{"head_dim": 32, "norm_place": "pre", "rope_fraction": 1.0, "init_std_qkv": 0.0472, "weight_decay": 0.029, "train_tokens": 112900000}
Each number is 200 + 20 x the weight over the matrix's rms, rounded and kept within 0 to 999. Layers, rows and columns count from 0.

# q: layer 8 attention query, 64x64, rms 0.167, rows 0-24, columns 0-63
# k: layer 8 attention key, 64x64, rms 0.164, rows 0-23, columns 0-63
q0,174,190,201,196,208,207,191,206,256,219,190,184,201,217,227,173,174,159,205,221,177,222,214,202,168,213,189,206,206,200,193,202,193,172,179,228,202,188,187,224,234,175,221,191,201,191,181,226,204,191,175,204,187,190,209,188,164,174,218,236,175,219,217,182
k0,202,195,189,211,220,216,189,179,207,202,219,199,187,192,181,206,209,192,189,169,228,171,175,222,160,201,217,193,200,216,213,231,188,215,223,198,172,189,227,186,177,174,208,197,198,205,238,213,207,239,229,207,172,232,169,192,213,234,184,215,182,176,184,169
q1,181,181,198,193,222,199,198,197,230,189,230,204,188,187,210,170,221,162,230,217,214,239,196,205,163,224,176,195,212,189,223,206,191,177,201,212,184,184,221,210,226,180,239,213,205,194,211,213,204,187,176,202,167,173,220,194,157,228,207,221,162,187,180,213
k1,192,221,204,211,226,191,192,193,176,185,216,218,211,194,207,211,224,199,196,149,221,196,197,202,168,200,215,202,196,211,214,233,189,219,200,202,192,207,219,194,190,170,181,189,209,207,206,198,184,228,230,204,170,209,189,200,184,220,197,194,179,217,176,198
q2,162,185,183,218,213,193,192,209,234,192,218,213,165,199,205,199,221,176,195,162,216,216,194,193,214,206,200,172,174,168,218,210,198,183,199,173,160,213,261,220,213,175,207,221,185,191,225,203,225,193,206,213,193,205,224,190,166,215,201,190,193,178,175,202
k2,196,197,208,208,239,179,197,204,188,183,202,199,180,182,232,211,212,194,188,194,197,206,205,240,164,182,205,229,182,137,231,212,239,195,210,171,178,210,200,209,188,208,173,205,227,229,227,221,195,209,205,182,164,202,209,204,192,169,212,197,207,218,141,238
q3,263,238,230,137,172,214,219,160,166,186,168,196,234,206,206,235,174,221,202,231,160,154,188,172,197,177,201,253,220,224,176,176,226,198,161,230,247,177,191,203,198,234,189,200,184,206,160,185,173,212,217,174,207,202,167,192,240,163,197,208,260,201,222,158
k3,196,193,208,187,167,213,192,213,189,199,175,214,194,204,201,202,199,216,208,227,200,172,213,185,221,191,165,214,196,209,184,200,187,206,202,229,216,209,191,183,196,207,218,193,189,201,201,215,209,201,176,208,213,189,187,211,204,209,174,207,208,198,214,188
q4,213,231,170,177,189,204,216,268,212,189,163,165,213,192,186,225,163,202,187,198,197,208,181,194,216,190,205,181,226,225,204,221,151,184,205,235,234,254,186,134,174,209,185,216,214,216,167,235,168,209,226,164,227,243,159,188,195,205,226,205,214,222,255,175
k4,209,187,212,236,216,202,179,193,213,186,189,191,188,190,200,197,215,194,182,180,217,224,198,250,169,175,257,212,158,160,211,199,241,214,190,166,179,215,195,207,201,217,216,157,227,171,229,211,208,176,201,217,239,172,222,150,182,154,196,186,228,184,186,226
q5,184,224,168,200,193,184,181,210,223,190,199,192,201,208,182,213,177,159,188,157,199,211,205,190,198,213,206,185,209,208,211,220,190,184,205,211,204,261,227,167,179,194,208,235,196,216,192,233,203,220,219,175,181,211,201,188,175,188,210,199,195,237,220,186
k5,183,204,184,265,272,171,182,224,199,217,234,144,168,194,177,202,187,174,162,147,185,243,183,252,125,213,271,195,145,150,245,213,234,154,219,135,126,201,230,228,167,198,137,250,264,214,240,213,170,238,262,155,184,205,252,170,152,200,235,221,189,235,162,211
q6,211,193,220,198,204,203,198,193,171,181,180,165,229,232,221,212,183,167,180,155,187,207,182,208,212,207,236,187,221,198,164,199,224,186,186,227,199,197,192,184,175,224,151,219,184,189,178,184,240,178,232,196,209,242,185,183,208,197,198,198,210,189,208,192
k6,218,176,200,187,176,167,229,195,217,219,207,193,224,162,202,213,198,182,200,214,195,231,186,205,222,213,190,195,192,218,190,185,207,188,195,185,220,205,184,199,194,234,221,227,202,235,183,193,156,183,194,172,188,184,219,190,225,236,243,198,236,181,221,196
q7,229,184,195,229,175,185,213,203,171,194,208,190,213,213,199,168,201,164,200,217,192,192,212,177,198,243,170,177,227,197,170,225,189,185,227,236,193,203,212,196,232,215,183,191,204,188,175,200,188,179,214,185,186,179,196,211,208,233,196,151,192,188,209,211
k7,196,192,179,197,167,202,230,239,175,195,222,189,211,223,171,210,225,230,200,184,214,201,193,191,199,242,231,189,183,196,197,219,204,185,197,212,213,209,223,181,197,195,210,168,184,180,199,207,180,211,205,187,208,209,189,173,196,225,179,180,222,159,171,230
q8,181,220,193,201,181,215,215,241,216,176,218,210,202,195,229,228,193,185,202,213,208,197,246,198,197,222,182,136,204,233,199,201,198,194,186,214,223,189,195,195,208,180,186,191,211,181,170,169,249,199,202,234,216,241,175,233,204,187,193,179,178,204,177,190
k8,164,198,177,232,165,179,198,198,207,238,212,187,244,224,213,213,171,172,197,145,226,209,202,212,198,211,219,209,163,207,188,197,205,180,211,183,218,161,207,159,202,217,200,200,200,188,225,220,213,218,177,189,168,194,213,200,215,232,209,156,211,210,227,135
q9,182,194,205,177,201,211,200,175,212,205,223,213,219,195,166,197,234,180,197,180,221,178,230,231,225,174,205,235,175,258,225,188,180,197,235,214,224,207,229,202,162,165,197,167,189,178,171,191,198,233,178,195,212,187,208,219,199,202,192,207,183,234,201,209
k9,156,184,209,192,209,244,180,229,245,218,181,182,180,209,237,224,196,180,217,208,199,195,183,170,186,190,233,173,236,182,219,175,175,167,159,205,198,184,209,180,181,211,212,218,172,221,202,194,206,222,211,212,184,240,168,211,197,205,185,199,185,237,198,177
q10,151,180,218,201,195,231,193,218,205,195,253,129,210,217,230,182,216,185,182,199,210,226,206,178,233,187,176,197,214,203,158,180,210,158,167,191,169,198,196,201,183,212,210,177,209,173,185,169,198,244,205,216,166,225,244,150,183,193,216,224,221,202,229,222
k10,229,213,199,222,250,218,199,189,208,239,180,216,203,197,207,160,179,235,172,247,217,198,220,215,183,224,201,199,194,224,228,241,153,198,219,208,228,162,175,172,196,182,192,210,173,163,221,177,174,187,187,197,172,197,171,272,194,211,229,166,202,228,215,184
q11,204,193,199,170,176,196,187,187,188,178,214,221,180,231,190,182,170,199,224,221,186,173,209,185,197,201,195,167,255,228,216,150,256,169,197,233,221,211,208,196,162,214,213,227,214,193,220,215,198,204,221,210,188,201,188,193,204,200,191,175,206,174,201,205
k11,221,257,189,226,226,189,220,210,184,189,208,176,254,179,232,203,199,198,187,186,220,195,202,180,209,185,170,195,218,223,194,214,168,189,212,207,203,220,216,213,231,148,193,231,206,211,185,185,205,213,180,182,172,230,188,157,180,225,212,180,191,203,222,161
q12,201,178,219,213,189,209,175,179,206,182,196,199,186,187,223,247,178,206,203,186,224,226,205,200,203,207,204,206,168,164,170,234,196,225,210,193,188,211,210,208,226,223,185,207,188,191,193,203,210,218,196,216,191,221,180,193,228,178,199,238,226,196,145,138
k12,226,186,196,200,202,140,220,194,202,238,200,220,201,185,189,189,203,181,192,240,191,206,186,206,181,218,206,188,160,208,173,181,238,183,223,175,213,189,163,208,203,205,197,204,204,225,201,166,204,199,197,203,210,185,247,214,234,203,163,152,189,224,190,191
q13,195,183,224,180,194,206,225,223,190,191,212,222,229,182,227,231,159,151,159,206,181,221,209,182,178,224,210,141,213,210,184,182,222,154,199,216,201,241,203,194,136,215,186,200,191,175,171,190,205,168,200,213,203,220,206,225,201,195,232,197,221,175,203,214
k13,197,211,184,226,198,189,160,207,204,208,218,235,222,170,191,181,196,209,216,188,212,197,213,207,222,214,146,212,193,203,201,178,219,202,229,188,245,163,195,185,196,205,169,238,173,211,219,200,192,215,185,196,165,198,228,171,186,268,227,180,182,198,241,190
q14,226,224,201,209,201,232,207,205,182,181,176,189,206,214,191,196,160,167,184,204,180,174,175,182,215,219,217,207,194,200,185,191,187,189,174,208,216,252,202,187,168,221,177,232,205,209,195,214,185,234,225,171,205,203,181,172,185,209,205,220,223,197,243,212
k14,215,195,188,199,175,207,204,226,183,192,188,193,169,152,206,206,194,201,211,188,173,224,211,214,210,190,206,224,214,189,203,196,195,172,218,188,179,216,215,212,191,221,196,221,206,205,180,224,163,192,205,207,257,192,236,197,207,191,216,178,217,180,192,217
q15,209,198,202,188,195,219,219,193,218,191,207,215,204,174,224,196,199,217,209,205,211,169,179,153,215,191,187,166,212,213,190,188,199,238,196,224,236,186,223,168,180,204,215,197,164,241,185,182,209,161,208,197,169,188,165,198,232,212,187,191,210,210,236,235
k15,178,240,193,179,192,165,192,213,209,188,195,233,205,238,184,212,196,187,172,169,223,207,198,221,193,204,188,180,195,192,225,224,195,213,208,200,188,207,220,214,232,160,202,217,235,191,243,219,208,218,203,170,156,212,163,193,193,206,201,198,159,196,186,173
q16,235,246,202,183,198,179,208,199,168,192,184,192,215,232,200,204,169,251,184,234,214,160,208,168,214,199,205,214,210,219,162,173,199,220,185,193,238,198,192,201,193,211,170,186,199,187,202,175,197,196,220,196,214,206,157,195,217,165,185,178,214,211,228,221
k16,196,219,175,219,174,185,184,214,216,197,209,192,201,189,191,226,211,204,200,172,221,221,217,200,217,206,205,194,205,206,229,220,174,181,207,200,177,236,197,214,210,186,243,208,213,201,173,201,213,191,179,196,198,204,181,178,177,230,191,213,206,217,203,169
q17,240,226,195,163,191,196,202,172,190,184,186,193,221,234,211,190,181,204,215,247,205,175,185,168,204,204,195,230,198,242,173,192,218,210,171,233,227,180,171,196,182,200,195,205,206,184,185,176,195,200,194,196,195,194,146,188,232,183,199,202,229,221,216,195
k17,170,222,209,191,171,164,216,227,207,164,209,209,164,213,191,219,235,226,201,188,210,204,195,180,224,200,212,179,214,207,196,183,159,191,207,210,216,262,221,193,207,166,222,186,195,180,153,209,216,223,178,207,206,207,203,176,204,220,197,235,191,193,232,211
q18,179,171,195,198,209,203,198,203,237,192,204,209,234,236,229,180,198,168,210,210,216,201,209,260,181,227,193,185,181,205,173,203,194,211,206,235,192,157,170,213,211,173,199,203,202,139,193,222,218,188,180,215,178,172,190,203,159,224,203,197,211,217,206,197
k18,187,226,204,178,193,174,179,212,216,186,194,225,183,201,212,232,194,178,210,188,212,219,188,186,190,204,210,191,186,193,179,210,227,196,203,181,211,177,232,189,196,186,186,190,190,195,196,212,226,215,183,185,188,182,193,225,239,187,185,194,194,236,211,174
q19,206,193,188,180,193,202,185,231,220,186,182,195,204,212,192,230,171,192,160,169,202,177,231,197,212,209,222,179,193,221,214,222,190,190,211,207,217,228,212,182,217,201,183,207,211,206,186,207,225,209,257,201,201,229,192,187,171,177,203,194,207,233,211,184
k19,209,182,198,259,252,149,201,209,206,247,195,178,184,180,259,194,197,189,161,204,192,234,163,220,147,178,209,199,167,141,192,222,295,162,182,154,154,180,190,212,197,245,169,189,236,189,233,194,181,206,211,167,181,197,251,180,185,159,224,166,250,199,135,249
q20,187,234,188,193,181,200,175,204,223,190,203,203,187,194,188,229,186,178,186,172,219,196,201,166,198,183,198,174,217,195,218,227,208,210,205,197,202,244,239,148,196,207,212,230,180,240,204,230,231,219,198,205,185,198,219,194,183,191,200,173,183,235,194,196
k20,184,210,190,203,206,218,204,240,198,201,213,194,189,190,188,205,178,189,170,183,187,218,202,214,193,206,234,178,197,194,198,177,186,174,206,174,177,214,237,225,179,216,188,220,234,223,179,178,160,188,248,208,217,213,225,184,182,199,210,229,216,201,189,203
q21,145,192,139,281,236,160,138,200,258,195,244,226,138,183,159,188,224,201,188,196,244,231,206,214,128,239,233,195,151,102,277,232,205,236,207,85,116,148,231,246,224,140,192,240,269,221,249,217,207,207,222,196,181,217,223,198,131,211,210,200,143,218,95,195
k21,198,171,207,202,176,234,206,222,185,203,199,187,201,183,203,212,213,216,209,204,170,203,214,208,218,180,199,212,189,189,197,175,203,208,184,186,200,194,199,210,199,209,204,183,193,202,192,210,183,185,209,208,234,193,226,207,191,196,209,213,212,183,202,217
q22,203,202,195,209,214,245,194,215,224,233,230,248,188,200,159,176,235,190,187,220,226,189,175,173,204,199,196,222,198,191,180,190,189,218,214,222,208,191,188,239,190,191,188,158,153,172,227,193,198,196,200,218,194,218,225,228,221,202,182,196,164,187,189,215
k22,191,185,164,189,172,222,199,186,216,214,212,234,216,222,204,205,204,189,234,191,177,155,186,244,153,214,200,202,231,209,191,213,150,217,194,199,165,192,232,187,221,213,224,212,171,223,203,218,202,214,185,198,163,206,162,202,175,192,184,188,180,195,219,201
q23,198,208,212,164,187,203,237,190,188,143,211,181,214,181,217,235,238,173,206,188,211,217,201,209,208,187,254,215,193,211,160,201,215,196,208,168,201,207,213,163,220,225,151,211,228,206,181,217,178,201,204,159,202,225,188,175,216,199,230,186,230,196,241,194
k23,232,164,223,231,191,187,205,256,202,190,195,233,167,170,178,225,214,249,207,231,180,223,187,170,213,179,209,207,174,177,174,183,220,179,205,161,177,189,166,188,188,203,227,200,213,197,195,190,173,192,218,219,221,220,214,201,235,219,232,221,184,192,197,182
q24,222,203,211,212,225,208,196,197,175,177,212,161,195,255,202,180,202,204,213,206,201,184,173,214,192,201,219,203,208,203,197,177,187,192,195,195,181,170,191,222,163,188,175,187,239,190,198,206,177,227,220,194,203,204,169,194,197,233,195,225,195,166,208,212